Weights of a small GPT-style language model, trained from scratch on English Wikipedia: width 160.
Each number is 200 + 40 x the weight over the matrix's rms, rounded and kept within 0 to 999. Layers, rows and columns count from 0.

# layer 16 attention output (transposed), 128x160, rms 0.0476, rows 47-63,111-127, columns 120-159
217,294,187,210,142,185,246,191,201,196,168,223,180,240,242,206,196,170,266,234,218,199,191,188,128,187,166,256,163,164,165,211,210,215,189,167,169,182,167,269
177,196,225,175,161,196,160,213,215,282,191,285,235,217,203,194,191,180,249,222,266,189,190,193,224,213,204,164,187,262,194,197,205,232,265,201,220,148,207,257
283,233,225,241,200,184,163,250,180,227,206,202,172,206,212,284,208,180,205,188,143,133,175,200,232,190,196,158,201,268,205,167,227,194,182,220,175,169,218,214
228,205,195,208,176,201,123,149,175,155,188,99,95,190,170,125,143,186,135,180,194,217,214,208,149,248,176,244,231,181,189,194,190,220,118,167,174,196,182,192
147,194,196,233,274,209,210,190,213,182,201,190,212,234,238,199,294,200,185,239,255,188,240,237,188,268,194,204,210,234,249,214,150,238,235,162,175,167,171,210
267,188,127,252,177,251,221,206,252,273,222,259,227,199,191,108,191,175,180,157,185,225,203,200,188,264,178,157,176,185,213,263,241,174,183,249,207,174,214,269
203,226,154,220,229,215,199,255,189,220,192,164,242,262,258,225,258,223,259,207,203,178,230,180,137,127,229,149,140,198,158,216,209,197,235,152,206,191,205,189
173,212,224,138,226,255,278,224,231,173,203,169,225,131,191,168,272,194,250,202,218,226,268,222,159,194,192,162,185,274,191,200,213,228,151,207,198,126,130,305
223,173,247,124,235,240,206,182,217,212,212,209,210,193,142,188,165,219,262,198,219,249,186,194,157,255,143,105,293,172,162,128,219,188,171,178,228,211,204,248
146,218,211,190,215,158,191,192,191,229,168,299,154,247,234,201,111,255,120,204,179,245,183,195,216,261,166,186,189,164,246,154,148,261,219,184,233,176,169,130
267,232,233,121,241,233,165,233,166,242,67,201,137,249,202,154,177,225,208,255,196,191,136,201,203,301,183,166,195,154,215,218,140,192,155,156,212,187,174,249
178,188,167,212,194,200,268,238,252,189,197,267,248,186,199,174,209,190,171,208,249,163,231,244,104,232,179,189,210,179,212,191,205,216,172,142,207,187,167,187
173,226,188,247,217,232,218,198,134,257,173,197,200,123,121,214,223,241,213,205,155,192,213,225,205,183,299,205,179,227,177,216,191,284,186,226,247,219,271,131
133,174,216,193,247,118,244,238,147,240,206,194,224,247,234,167,225,158,169,249,190,178,262,230,222,205,194,139,206,219,214,200,191,200,259,242,280,98,228,162
171,181,173,162,221,216,229,239,189,191,160,216,233,275,219,237,202,185,216,185,249,257,192,205,197,200,176,246,211,269,213,154,179,218,238,234,140,159,245,224
201,165,185,162,247,207,166,226,167,212,149,142,248,175,189,183,202,153,150,244,206,160,244,280,200,153,186,109,194,294,142,175,245,166,208,136,238,224,176,215
217,225,181,188,200,245,187,215,250,231,258,186,249,234,211,256,205,204,149,200,177,215,185,198,159,212,201,149,197,152,210,166,228,223,256,185,193,207,282,159
213,106,183,193,206,228,162,177,210,174,201,195,269,157,155,212,139,221,227,198,197,232,223,234,233,131,222,174,229,181,216,178,243,182,189,225,191,226,162,130
239,263,192,196,255,235,260,177,256,163,105,152,156,207,140,265,243,225,128,178,168,209,189,318,197,188,193,193,276,190,159,278,186,181,140,168,215,261,236,180
105,244,204,88,276,197,170,131,151,194,159,124,217,171,174,142,231,225,187,249,282,205,244,168,203,234,176,276,246,178,195,210,175,206,245,201,222,138,201,169
223,188,154,153,202,211,245,248,188,213,247,253,244,202,183,253,220,256,192,227,172,237,217,152,216,110,233,237,148,204,169,217,216,158,192,143,152,225,273,194
167,212,178,166,191,170,169,207,204,261,196,234,245,235,113,193,183,196,228,180,202,161,172,201,185,148,222,153,237,147,176,221,148,229,217,235,187,207,280,189
117,224,269,220,137,132,255,216,122,137,222,172,159,190,273,250,160,201,273,285,251,201,241,277,278,150,174,274,159,272,148,156,165,245,197,147,210,191,165,227
167,164,208,177,135,174,227,167,203,176,209,269,210,186,147,213,165,262,228,238,249,266,169,220,227,213,178,270,232,217,164,199,187,223,150,232,153,231,221,218
274,190,164,253,207,201,150,138,212,172,224,153,223,259,241,166,205,205,147,124,197,145,125,160,201,179,144,266,157,150,209,199,177,215,216,199,189,230,206,154
216,200,161,209,185,177,216,193,226,180,164,195,178,259,209,220,151,126,175,192,176,92,139,187,235,151,236,205,143,176,220,217,199,250,244,143,144,213,152,204
237,177,168,208,201,263,242,198,213,230,210,178,171,176,147,149,239,196,262,254,230,190,199,207,199,175,199,217,206,114,97,262,171,164,196,236,156,173,169,203
114,157,186,229,186,226,213,249,216,209,329,194,273,109,227,257,185,199,213,160,226,183,259,205,221,168,189,257,197,242,155,168,187,219,246,253,152,192,223,148
201,164,218,237,198,180,185,168,160,233,214,111,167,217,230,261,216,235,205,264,129,212,200,150,257,223,190,129,226,231,153,208,212,225,147,225,204,161,219,209
225,188,237,168,228,176,221,203,188,148,222,199,203,159,235,187,266,196,136,227,225,249,224,171,191,242,125,182,224,191,210,232,187,172,215,206,126,253,145,260
268,187,197,222,194,226,159,115,238,192,174,235,135,250,124,223,138,196,230,209,165,160,184,204,207,193,225,235,203,257,177,189,249,224,162,114,145,292,218,153
247,186,263,203,242,196,238,192,193,252,257,142,203,236,171,252,220,138,230,231,247,229,269,114,221,216,112,199,180,172,232,218,177,183,127,266,224,189,178,170
170,176,162,239,179,217,221,169,221,179,230,230,153,227,178,189,229,239,241,136,106,257,234,187,163,209,190,290,250,106,188,214,143,213,145,214,210,165,129,165
190,216,256,225,161,168,220,194,180,157,226,234,142,230,208,139,181,266,251,176,129,189,208,202,200,198,277,265,182,182,213,183,148,167,172,213,231,151,201,249
# layer 16 attention value, 64x160, rms 0.0385, rows 48-63, columns 120-159
187,152,177,191,127,162,153,203,198,187,292,160,256,168,185,137,182,192,221,196,199,179,246,103,199,215,197,258,153,169,217,137,259,180,145,213,262,179,206,185
182,181,208,151,166,216,198,199,270,194,259,249,175,221,183,194,247,229,218,213,273,190,257,224,177,114,238,180,109,193,225,233,235,154,219,143,164,244,190,254
171,250,262,217,191,196,203,180,211,165,216,247,289,184,254,197,188,165,206,214,260,173,171,230,239,234,226,142,218,236,149,219,249,210,274,238,212,185,199,250
234,162,239,202,138,215,244,232,218,172,280,241,130,167,209,259,136,221,248,209,215,147,177,213,201,219,109,254,204,174,191,177,195,172,191,175,178,216,169,137
184,232,211,168,268,158,75,163,279,207,173,196,175,198,224,156,251,214,197,199,225,147,95,123,203,179,259,169,196,143,221,242,225,209,140,249,142,255,245,198
184,185,214,189,192,133,167,227,195,192,169,165,274,191,193,190,158,122,194,215,200,210,193,225,241,218,196,148,173,174,237,169,211,146,216,205,215,226,203,199
188,215,214,269,221,202,106,208,188,223,208,298,135,230,227,245,172,189,213,266,150,251,234,194,260,145,183,224,206,138,204,223,201,161,223,190,188,227,199,210
135,202,168,283,188,180,217,182,178,176,164,186,159,154,249,207,309,244,192,162,146,246,246,183,207,206,261,319,173,275,180,279,186,169,191,215,234,216,238,192
228,169,289,118,181,198,262,272,240,199,214,85,231,149,241,161,245,159,195,223,170,239,160,206,215,166,266,177,217,271,248,208,221,188,244,192,246,286,250,216
192,209,152,218,139,171,225,184,174,237,230,210,206,212,165,310,247,150,213,178,126,243,192,157,236,155,226,257,227,191,229,234,233,136,205,197,212,198,181,234
222,199,232,175,272,226,160,211,155,249,193,186,169,161,132,204,260,200,238,166,203,248,193,164,223,204,191,254,142,218,187,214,223,148,215,311,194,242,188,163
294,180,198,219,221,267,124,240,210,153,207,203,269,277,227,145,160,240,203,139,276,273,162,165,248,181,244,229,168,226,227,179,241,66,192,201,224,137,152,230
180,208,232,150,201,234,235,217,152,204,222,222,217,111,239,167,237,223,163,182,202,213,97,152,163,277,152,237,189,148,228,241,114,171,199,211,171,164,223,275
227,221,213,226,126,197,149,206,207,220,255,272,184,223,193,118,177,196,177,137,196,172,192,271,156,196,193,226,161,152,232,253,240,147,264,180,213,259,168,180
160,231,242,206,190,181,237,190,232,211,187,235,133,169,228,219,226,234,196,250,264,146,162,171,218,180,204,271,182,211,195,201,144,194,198,231,167,196,166,256
237,151,118,236,269,159,219,213,194,177,162,232,235,155,223,240,225,159,185,186,282,162,259,193,214,261,179,194,195,287,154,233,203,173,187,224,194,270,160,197
# layer 16 MLP up, 640x160, rms 0.055, rows 0-61, columns 120-159
172,285,200,253,231,208,204,198,205,220,182,279,253,155,166,151,138,136,200,188,234,164,313,262,310,255,254,175,238,261,229,103,207,198,221,182,215,192,158,260
174,189,275,225,256,226,179,239,215,167,306,113,199,231,270,95,169,186,275,179,220,258,157,249,159,209,162,180,156,239,212,225,233,236,172,164,142,160,227,133
216,225,293,152,200,237,190,266,147,215,292,225,235,260,178,181,162,175,224,240,228,255,249,206,174,286,178,208,152,185,147,203,221,173,190,113,243,216,194,181
172,225,218,223,263,243,208,238,138,252,186,143,210,227,200,121,152,223,181,196,225,239,275,195,195,152,157,222,164,181,200,197,153,217,204,176,153,241,268,214
297,207,220,160,183,128,135,231,251,166,289,229,301,211,186,218,201,147,184,129,184,191,218,242,202,198,288,160,193,254,184,155,154,171,209,121,214,212,222,206
153,268,268,186,168,243,154,265,175,147,250,230,181,213,103,213,184,173,190,173,268,234,189,164,234,192,177,261,194,199,177,216,231,205,129,236,121,255,249,136
184,245,189,129,245,225,265,140,182,206,250,150,147,272,173,242,178,192,203,234,221,252,151,247,206,211,185,155,136,166,154,165,186,210,176,210,194,215,224,187
126,213,173,188,220,256,126,200,224,205,169,249,126,248,153,195,248,211,263,250,202,210,214,236,172,217,165,211,223,205,167,108,131,162,196,204,185,179,249,263
198,188,217,258,179,199,230,185,87,236,220,196,153,240,221,178,237,221,183,180,249,183,197,183,158,199,197,181,215,226,261,176,116,240,232,209,220,176,209,154
239,253,258,232,149,227,164,197,179,205,152,217,175,177,229,228,176,199,215,217,240,147,208,146,203,194,182,219,204,188,187,235,124,222,197,158,134,183,187,229
208,213,206,248,259,268,258,217,210,168,148,197,179,207,148,195,259,234,164,191,206,207,143,210,199,234,246,119,192,215,182,219,191,220,191,199,248,157,199,239
177,170,150,294,169,165,184,140,230,281,175,194,154,252,200,212,186,220,233,209,137,239,222,223,198,224,187,250,198,223,208,255,189,235,231,184,170,118,231,229
211,190,266,177,168,247,102,192,247,251,195,288,245,270,237,213,217,183,192,208,216,214,196,207,248,168,157,229,222,197,221,186,140,240,222,139,229,175,211,201
172,184,207,140,264,210,245,238,165,256,255,203,218,204,246,206,153,235,190,194,191,239,160,195,214,180,259,164,225,211,232,156,202,186,170,211,204,269,178,137
257,216,111,241,201,276,283,221,216,254,251,202,249,205,167,188,272,132,132,115,203,189,252,89,175,258,164,238,192,208,170,169,165,205,189,259,137,245,191,254
160,265,258,261,244,129,240,217,228,216,153,193,251,138,108,165,210,136,155,154,195,227,184,205,194,212,210,187,193,208,217,176,173,175,216,164,194,281,246,254
189,189,159,189,258,179,222,97,166,200,191,191,143,218,116,203,169,174,265,249,249,183,212,230,174,158,196,256,180,163,215,175,152,269,125,142,185,292,209,206
192,193,179,193,174,171,226,255,226,248,210,249,277,215,255,185,158,181,177,212,216,227,182,176,203,202,188,175,310,219,190,267,212,181,231,106,270,184,197,151
164,247,258,115,187,177,224,130,231,121,179,174,230,162,220,179,182,226,209,177,277,238,196,176,152,195,173,235,206,180,169,219,236,214,263,212,289,132,210,153
174,153,155,149,165,281,208,217,177,198,255,246,176,213,198,235,160,213,226,165,185,202,187,289,221,129,234,215,213,182,247,157,163,235,228,184,194,253,166,133
184,194,318,217,201,234,196,226,147,195,262,158,150,210,192,225,264,265,220,205,161,163,246,198,176,179,180,139,152,174,196,233,279,194,204,167,193,206,240,240
283,289,259,284,223,194,182,245,235,224,147,244,79,173,145,199,197,188,229,208,224,213,226,213,169,190,133,177,193,208,213,244,238,279,256,223,183,237,241,195
176,212,221,260,164,233,248,190,156,178,190,161,171,211,188,266,149,233,173,216,205,139,141,151,123,163,230,252,232,228,140,193,200,216,180,137,141,251,240,233
237,241,223,251,208,246,162,257,206,292,220,224,204,162,205,167,222,281,183,178,221,157,187,268,190,233,152,190,161,196,211,242,200,223,218,223,241,159,193,248
262,185,210,167,181,252,247,214,240,123,254,216,184,245,154,218,238,173,124,274,188,140,197,147,191,260,271,253,237,192,171,270,178,186,261,221,172,200,224,229
178,183,224,205,196,161,141,169,235,173,284,117,145,179,224,226,96,221,184,241,243,248,173,125,215,208,226,198,196,159,271,201,200,204,191,139,267,222,245,129
209,184,180,201,232,214,205,173,192,198,193,162,229,223,181,201,179,208,222,215,231,172,244,238,179,184,163,195,251,249,197,166,191,164,276,205,184,226,178,191
191,233,184,189,228,288,205,201,231,194,162,97,278,237,130,194,242,156,223,176,136,147,189,251,185,276,217,128,220,169,195,227,198,185,250,210,167,208,185,205
243,187,241,169,184,212,220,207,230,133,221,256,172,229,165,219,175,212,255,245,147,255,209,208,190,160,210,183,210,123,235,174,232,196,119,223,215,195,192,216
157,212,240,125,201,182,242,235,246,242,216,131,260,148,157,228,164,227,163,209,244,243,182,221,184,235,180,201,217,159,161,194,177,213,198,165,212,198,150,191
246,170,273,204,226,217,197,183,222,255,256,174,156,186,228,200,234,209,193,205,299,170,261,205,194,229,209,167,193,143,268,114,204,189,136,165,196,170,232,217
81,207,203,190,186,206,162,277,142,223,194,224,137,236,231,176,230,214,248,156,212,191,187,175,261,202,214,226,282,239,255,212,208,170,235,137,224,179,291,207
186,166,256,215,248,188,175,147,284,248,270,212,123,247,237,206,237,238,236,142,200,227,162,154,205,185,224,258,259,171,232,223,203,154,210,262,280,214,172,138
121,126,176,166,167,165,211,182,252,222,148,200,190,150,129,195,180,201,165,273,215,222,191,165,245,211,203,274,221,245,207,184,234,148,184,213,221,173,178,231
253,182,134,268,175,169,138,251,183,220,176,180,188,181,174,190,201,204,144,117,128,184,237,176,269,193,271,202,186,137,195,221,153,257,218,155,204,214,249,186
184,263,196,225,197,260,214,172,167,204,187,173,165,170,157,269,255,225,238,206,256,138,193,248,112,187,251,212,241,175,236,344,114,185,229,193,238,179,186,230
234,217,209,191,142,223,187,130,177,191,215,199,142,250,199,217,207,193,304,197,224,157,241,158,166,300,171,243,207,151,234,173,245,183,226,218,165,129,213,153
252,234,198,108,161,133,206,195,184,255,231,176,193,220,203,154,232,175,189,204,214,150,123,216,240,191,157,265,259,193,176,198,221,195,229,196,241,234,193,200
191,268,206,212,234,175,189,206,229,199,240,266,220,236,194,150,227,248,126,270,152,179,162,176,143,133,259,182,215,228,201,262,182,186,214,204,200,254,229,208
286,183,229,216,208,209,166,256,278,142,252,150,175,240,217,155,196,230,224,258,228,180,173,210,161,227,125,253,237,189,191,153,212,214,231,194,177,193,180,142
187,289,242,197,222,225,241,164,184,247,191,245,226,164,205,242,161,230,232,179,209,225,186,257,141,328,177,230,196,174,231,192,244,167,209,164,199,196,178,212
156,302,121,188,180,253,285,194,196,227,228,199,168,176,177,185,105,197,292,203,181,168,213,207,217,201,231,185,237,218,248,207,186,247,234,185,186,238,224,238
184,241,220,176,104,249,237,207,149,211,221,228,176,163,166,186,95,160,145,114,203,160,188,129,188,251,200,211,271,198,179,236,204,192,159,219,166,246,175,174
229,177,202,164,217,155,185,250,146,169,189,185,179,230,185,182,124,169,210,257,177,196,175,242,182,174,219,242,207,187,166,155,201,262,206,177,210,138,186,235
205,272,181,254,213,233,204,176,244,242,178,249,194,244,241,215,239,157,257,175,214,246,195,141,132,218,156,200,269,263,166,234,223,198,206,180,206,209,257,233
224,201,216,236,212,135,160,254,179,216,247,191,194,149,172,226,189,228,215,216,230,237,248,219,142,125,206,233,221,241,229,92,216,207,201,157,190,196,209,194
195,221,208,188,197,180,181,202,237,237,239,121,147,155,165,294,240,237,134,275,197,230,161,141,176,253,233,233,219,211,198,186,185,223,217,203,184,156,157,262
186,261,227,70,303,228,133,320,235,222,219,160,191,149,216,155,239,222,125,248,69,257,263,223,239,237,159,200,295,182,290,234,146,197,181,161,190,194,227,237
216,211,180,219,270,220,190,250,187,179,184,265,203,235,277,168,198,196,178,107,161,270,227,241,200,201,232,255,175,114,234,250,143,197,210,171,209,227,139,204
214,213,161,230,248,223,254,215,221,227,148,147,251,174,231,240,244,229,197,100,225,206,246,214,193,196,204,238,188,72,207,238,255,176,207,183,209,219,187,179
109,204,227,180,185,178,271,225,178,221,252,0,187,147,185,275,189,180,214,217,243,226,278,132,220,254,180,151,278,144,177,157,237,238,134,237,222,215,292,230
243,166,197,211,269,230,204,203,134,175,233,190,124,201,206,113,219,246,213,212,188,247,185,164,196,240,244,166,224,132,100,179,185,202,119,175,156,264,190,214
221,143,216,190,178,261,174,163,168,212,190,121,209,265,193,207,133,216,190,227,201,176,210,176,153,272,216,274,244,184,209,277,218,277,223,188,149,171,178,167
194,180,195,188,213,215,206,298,191,230,261,172,150,215,233,172,212,202,240,173,175,227,168,170,142,152,247,230,208,256,231,176,208,175,203,222,207,225,159,192
169,202,217,166,210,235,201,195,169,136,171,213,208,181,196,174,238,231,203,163,175,225,258,213,290,188,202,157,229,136,227,327,150,188,186,113,195,188,129,210
208,185,259,199,187,230,159,176,254,244,172,215,227,269,164,184,334,281,190,178,266,195,222,165,185,206,201,204,217,187,158,128,201,200,210,176,273,251,234,145
231,177,216,243,197,143,155,191,247,243,245,194,203,254,202,264,179,161,181,114,168,250,210,198,194,203,216,147,159,224,204,183,202,139,269,181,149,216,228,258
217,89,163,156,277,248,230,130,168,185,188,286,187,200,208,139,159,239,270,232,122,210,229,153,227,159,236,219,174,197,164,243,238,255,237,195,156,193,187,131
252,194,255,193,256,207,195,231,248,233,173,165,178,150,231,226,209,218,298,244,184,177,198,180,182,201,222,230,185,209,150,258,133,254,146,194,245,294,129,138
222,160,193,235,219,287,191,133,235,223,244,193,192,239,317,227,200,269,194,199,138,110,249,225,179,205,186,186,194,179,172,203,230,289,214,106,221,180,204,194
172,184,261,274,212,199,220,202,174,246,217,295,175,195,156,192,155,110,186,210,181,230,186,215,220,223,150,182,210,239,212,152,177,187,200,128,203,165,233,111
221,200,213,206,227,183,150,227,166,253,208,138,221,246,216,184,215,215,179,252,130,218,217,248,232,147,195,232,238,282,224,175,215,245,118,187,163,204,205,227
# layer 16 MLP down (transposed), 640x160, rms 0.0551, rows 0-60, columns 120-159
246,184,157,245,220,243,260,161,135,224,230,262,179,157,225,212,227,212,218,225,242,221,124,235,194,205,282,158,291,161,216,193,251,239,177,247,208,172,173,173
164,236,303,245,219,209,202,266,187,185,232,192,243,227,101,211,235,200,127,212,220,239,182,194,188,197,154,148,123,166,225,223,190,170,133,167,157,239,208,187
142,180,186,255,258,182,219,169,335,212,158,193,220,161,177,246,260,175,129,179,188,160,185,204,232,192,204,197,153,240,216,217,208,243,252,246,185,203,209,174
282,202,217,258,233,225,153,211,228,156,233,192,181,142,198,136,113,275,179,222,252,145,226,213,162,182,234,198,271,210,242,204,184,212,153,218,181,120,180,205
128,198,194,190,309,200,154,115,257,178,194,197,142,256,295,117,186,229,172,210,222,190,204,211,213,131,139,156,179,103,187,225,209,141,211,142,235,237,200,231
196,157,191,213,186,236,258,212,165,225,210,213,133,168,150,206,176,195,196,170,235,146,79,215,161,225,125,176,233,271,81,196,212,172,190,222,232,145,171,164
280,205,174,137,187,124,205,173,176,240,202,167,197,172,212,224,229,209,171,247,270,195,187,282,201,210,209,166,184,200,264,173,200,240,209,186,193,228,206,212
235,211,252,290,203,217,223,230,188,204,216,215,114,182,199,218,219,257,201,229,196,197,186,220,182,228,270,207,193,181,141,198,284,147,152,274,147,215,207,179
189,122,138,188,163,208,147,211,258,108,246,213,197,213,228,165,191,163,181,164,237,213,206,258,257,139,183,241,225,200,198,131,251,165,135,208,170,188,207,150
192,172,241,144,244,293,268,238,160,180,166,179,297,191,204,156,194,205,173,189,269,216,263,192,242,262,240,153,186,133,200,239,141,213,254,147,238,178,191,191
223,210,186,150,246,173,156,192,191,223,185,161,229,164,227,109,225,184,187,221,150,216,231,174,224,202,216,191,196,179,209,175,221,210,182,206,207,206,187,142
226,218,185,128,197,188,142,191,145,206,186,185,287,248,251,235,178,176,176,258,255,122,161,222,211,172,187,150,176,244,215,173,161,210,197,56,207,229,291,156
232,172,225,230,258,206,200,195,182,151,157,245,177,202,241,110,198,214,249,140,117,127,218,227,240,197,207,226,228,181,184,241,201,226,188,259,199,274,264,212
177,124,210,136,121,180,220,210,156,184,230,212,213,174,160,127,183,256,228,111,275,211,150,150,278,206,150,200,176,243,217,205,181,235,162,203,245,163,206,159
121,156,245,158,176,212,256,248,261,140,187,178,138,221,197,225,221,241,265,133,275,152,229,170,138,247,229,182,226,116,248,222,226,181,138,132,197,187,141,155
196,217,207,256,206,233,180,203,139,216,175,226,202,169,193,166,238,192,209,200,207,287,238,283,218,219,226,160,236,152,225,251,213,185,164,229,182,119,193,242
168,124,189,191,226,169,177,140,177,166,176,123,265,193,133,124,174,272,209,170,221,172,206,198,205,142,201,241,150,157,220,248,176,243,258,185,245,248,178,211
246,213,139,196,198,172,217,83,174,190,230,296,192,242,162,187,185,197,223,149,175,193,203,250,196,129,164,213,145,256,211,214,128,274,206,154,217,181,165,255
246,151,189,220,174,221,118,228,146,226,302,187,213,177,163,145,196,181,289,174,214,261,185,105,217,231,212,193,170,185,195,195,210,173,207,185,203,195,147,158
231,213,186,268,164,216,199,157,144,149,212,183,197,212,192,250,194,247,197,177,203,252,229,210,230,218,176,141,185,156,196,248,207,251,173,150,176,188,233,235
223,193,269,183,243,222,182,143,196,209,197,196,201,221,182,230,158,222,143,217,222,264,219,147,185,241,171,163,160,215,265,216,234,174,212,251,149,171,158,130
214,147,329,215,158,81,139,222,204,194,186,152,163,172,203,263,247,228,229,219,122,223,198,265,207,217,203,158,257,216,245,197,190,151,154,204,194,273,192,231
185,206,190,158,189,171,187,182,184,211,182,178,243,248,262,192,196,120,222,197,256,220,210,246,234,210,228,211,196,218,159,263,178,178,175,252,201,167,223,230
233,233,235,262,229,188,193,239,214,226,210,192,180,190,152,198,177,232,262,133,205,273,169,170,194,157,180,158,152,199,119,195,193,179,295,156,151,201,149,189
191,178,254,222,196,201,220,184,140,217,209,112,233,178,167,211,220,198,135,183,181,113,146,156,151,206,289,209,222,240,248,197,234,268,195,196,171,121,206,226
224,218,67,145,204,288,217,219,169,150,229,281,231,266,235,182,177,209,257,232,180,215,142,181,213,180,146,177,258,253,170,233,229,191,196,243,311,247,112,234
206,167,136,161,205,162,265,192,179,233,188,239,168,222,176,190,220,188,238,154,157,220,207,116,180,178,217,206,197,179,246,229,175,166,196,177,115,240,134,201
189,203,273,210,184,165,256,200,154,218,238,173,224,176,223,196,186,263,209,214,232,182,218,111,216,205,204,227,233,239,209,193,201,96,160,233,170,217,204,147
159,184,221,175,210,194,183,140,138,212,252,234,158,192,138,232,142,135,237,195,160,223,173,200,178,224,195,262,133,205,216,102,260,138,176,221,253,248,268,129
304,254,264,249,234,187,188,222,217,191,144,220,215,240,187,196,208,165,174,250,198,213,193,177,187,210,147,199,236,182,159,156,216,286,155,279,125,221,224,207
175,219,152,207,201,196,179,203,189,197,190,195,212,196,165,215,283,234,184,266,217,243,221,116,214,216,194,245,159,266,208,190,246,274,206,216,254,226,208,220
165,237,217,214,127,191,187,264,156,211,229,113,187,262,218,172,255,208,143,183,210,239,302,203,205,186,191,218,199,142,171,225,147,203,218,229,213,246,202,143
295,220,220,281,266,263,227,168,185,240,256,174,284,223,272,194,215,123,170,183,122,186,203,188,247,193,138,217,255,198,220,213,232,193,182,138,240,205,309,180
160,268,201,185,251,229,203,163,201,203,236,233,151,253,218,282,251,190,191,156,141,175,250,171,183,142,167,116,133,199,192,188,187,201,207,134,195,149,199,161
184,177,168,188,143,280,215,176,219,259,152,135,198,164,188,212,122,176,230,251,208,190,203,165,175,207,65,249,177,191,230,88,205,238,170,215,307,159,231,221
300,207,239,185,275,243,153,192,104,224,280,257,150,91,173,244,277,167,209,203,228,224,202,72,134,246,229,278,313,237,181,228,173,237,270,221,194,213,241,217
237,205,255,158,189,211,247,278,254,201,233,200,179,203,132,152,274,166,258,217,127,198,211,232,200,182,193,163,121,279,202,137,183,134,218,136,216,202,263,209
212,181,140,197,179,179,228,205,181,228,240,237,242,294,158,215,193,181,134,141,137,200,189,191,129,160,200,181,157,145,208,215,176,234,162,235,184,174,181,203
239,198,153,176,145,209,207,203,247,233,247,238,154,225,178,120,195,188,189,224,135,197,196,194,118,168,152,293,209,171,193,224,87,255,258,151,210,201,250,190
200,218,193,210,191,257,191,249,232,255,223,242,211,189,210,190,211,213,167,187,216,231,141,250,185,269,211,268,177,144,225,208,232,185,162,213,242,140,209,156
187,194,168,161,216,194,166,203,125,138,186,197,181,185,176,238,237,194,214,231,124,195,196,186,245,161,225,227,147,175,185,239,195,261,192,136,169,199,185,199
173,313,226,182,219,258,233,174,197,194,209,223,218,230,234,169,142,233,216,198,210,111,205,135,211,132,207,165,237,156,233,140,176,158,261,241,130,171,213,255
126,255,190,156,124,228,221,146,225,219,150,183,217,248,190,211,133,186,163,183,220,247,222,182,181,152,175,179,195,226,212,178,141,209,212,212,148,216,204,228
252,137,172,175,132,246,188,238,119,192,171,180,209,215,215,176,209,199,241,254,213,196,195,181,206,188,196,192,142,193,151,155,257,195,204,175,232,186,145,260
235,141,150,203,206,367,192,214,181,183,137,220,308,167,132,132,197,212,245,206,160,168,164,255,183,157,125,240,226,189,241,197,235,243,125,169,217,156,209,223
234,228,195,221,157,252,214,243,141,170,266,158,186,242,225,194,186,228,199,162,196,235,179,224,148,197,156,163,225,214,215,224,109,184,138,213,167,231,253,169
232,189,188,180,170,220,220,220,184,238,222,194,237,258,259,166,245,263,205,227,224,282,245,221,165,203,168,219,309,201,195,221,215,137,155,198,164,166,154,216
190,167,226,178,276,238,233,233,275,159,259,218,133,126,247,192,167,141,224,261,164,163,164,201,215,225,181,202,119,179,215,210,217,218,204,200,219,280,231,212
220,153,178,204,175,160,189,180,183,234,237,174,154,192,153,257,165,170,248,282,255,173,144,251,140,186,181,103,179,231,150,166,221,181,262,159,184,183,151,199
207,164,233,137,192,128,203,187,156,210,221,181,227,244,183,168,240,169,166,184,128,154,222,222,165,168,192,287,215,189,257,205,266,196,262,209,311,237,273,158
248,187,181,183,168,190,235,171,203,212,244,4,89,184,183,250,142,173,240,159,221,104,172,204,188,161,171,173,209,203,172,217,209,172,185,183,188,200,216,205
157,232,222,237,233,155,202,242,225,242,183,212,209,175,163,233,157,179,147,172,234,177,241,234,231,185,215,194,169,262,263,193,213,188,266,147,179,200,212,153
173,157,237,187,160,251,173,221,165,153,221,269,180,195,237,247,148,207,208,220,172,104,218,236,297,187,166,211,230,225,199,197,285,217,163,250,206,250,156,217
216,169,252,154,187,121,220,123,203,126,130,209,187,162,195,290,198,225,148,150,263,200,204,157,138,200,153,190,222,191,185,230,206,176,130,186,189,237,232,198
175,198,206,192,178,189,180,163,222,251,179,263,196,120,210,285,211,229,173,130,225,226,211,182,145,190,145,226,211,237,186,121,262,232,191,244,156,126,224,157
131,144,213,175,203,233,135,167,148,218,215,215,169,177,227,266,192,223,201,216,231,227,192,218,269,173,195,115,260,144,254,208,117,141,199,180,251,218,204,292
178,259,265,167,227,201,241,207,254,218,135,276,280,170,184,224,137,200,233,151,197,189,117,163,188,159,175,119,211,172,214,204,185,162,235,306,220,221,131,287
200,133,167,180,194,231,120,135,241,255,264,211,150,257,210,193,202,167,161,276,197,210,211,192,168,189,203,228,181,196,169,191,221,171,119,147,130,191,256,197
209,165,178,274,204,220,252,231,249,222,150,216,255,188,210,118,233,190,298,142,157,210,268,208,129,166,170,213,192,223,197,192,158,245,157,198,282,266,133,226
152,168,200,169,153,214,131,216,272,244,181,267,246,177,171,179,231,275,252,213,217,137,247,237,248,195,244,198,169,123,244,191,254,172,200,220,193,203,126,184
232,210,198,260,196,199,245,292,151,114,197,170,218,193,190,224,197,244,179,127,241,237,282,220,196,192,191,166,182,267,249,200,239,129,161,164,194,185,212,224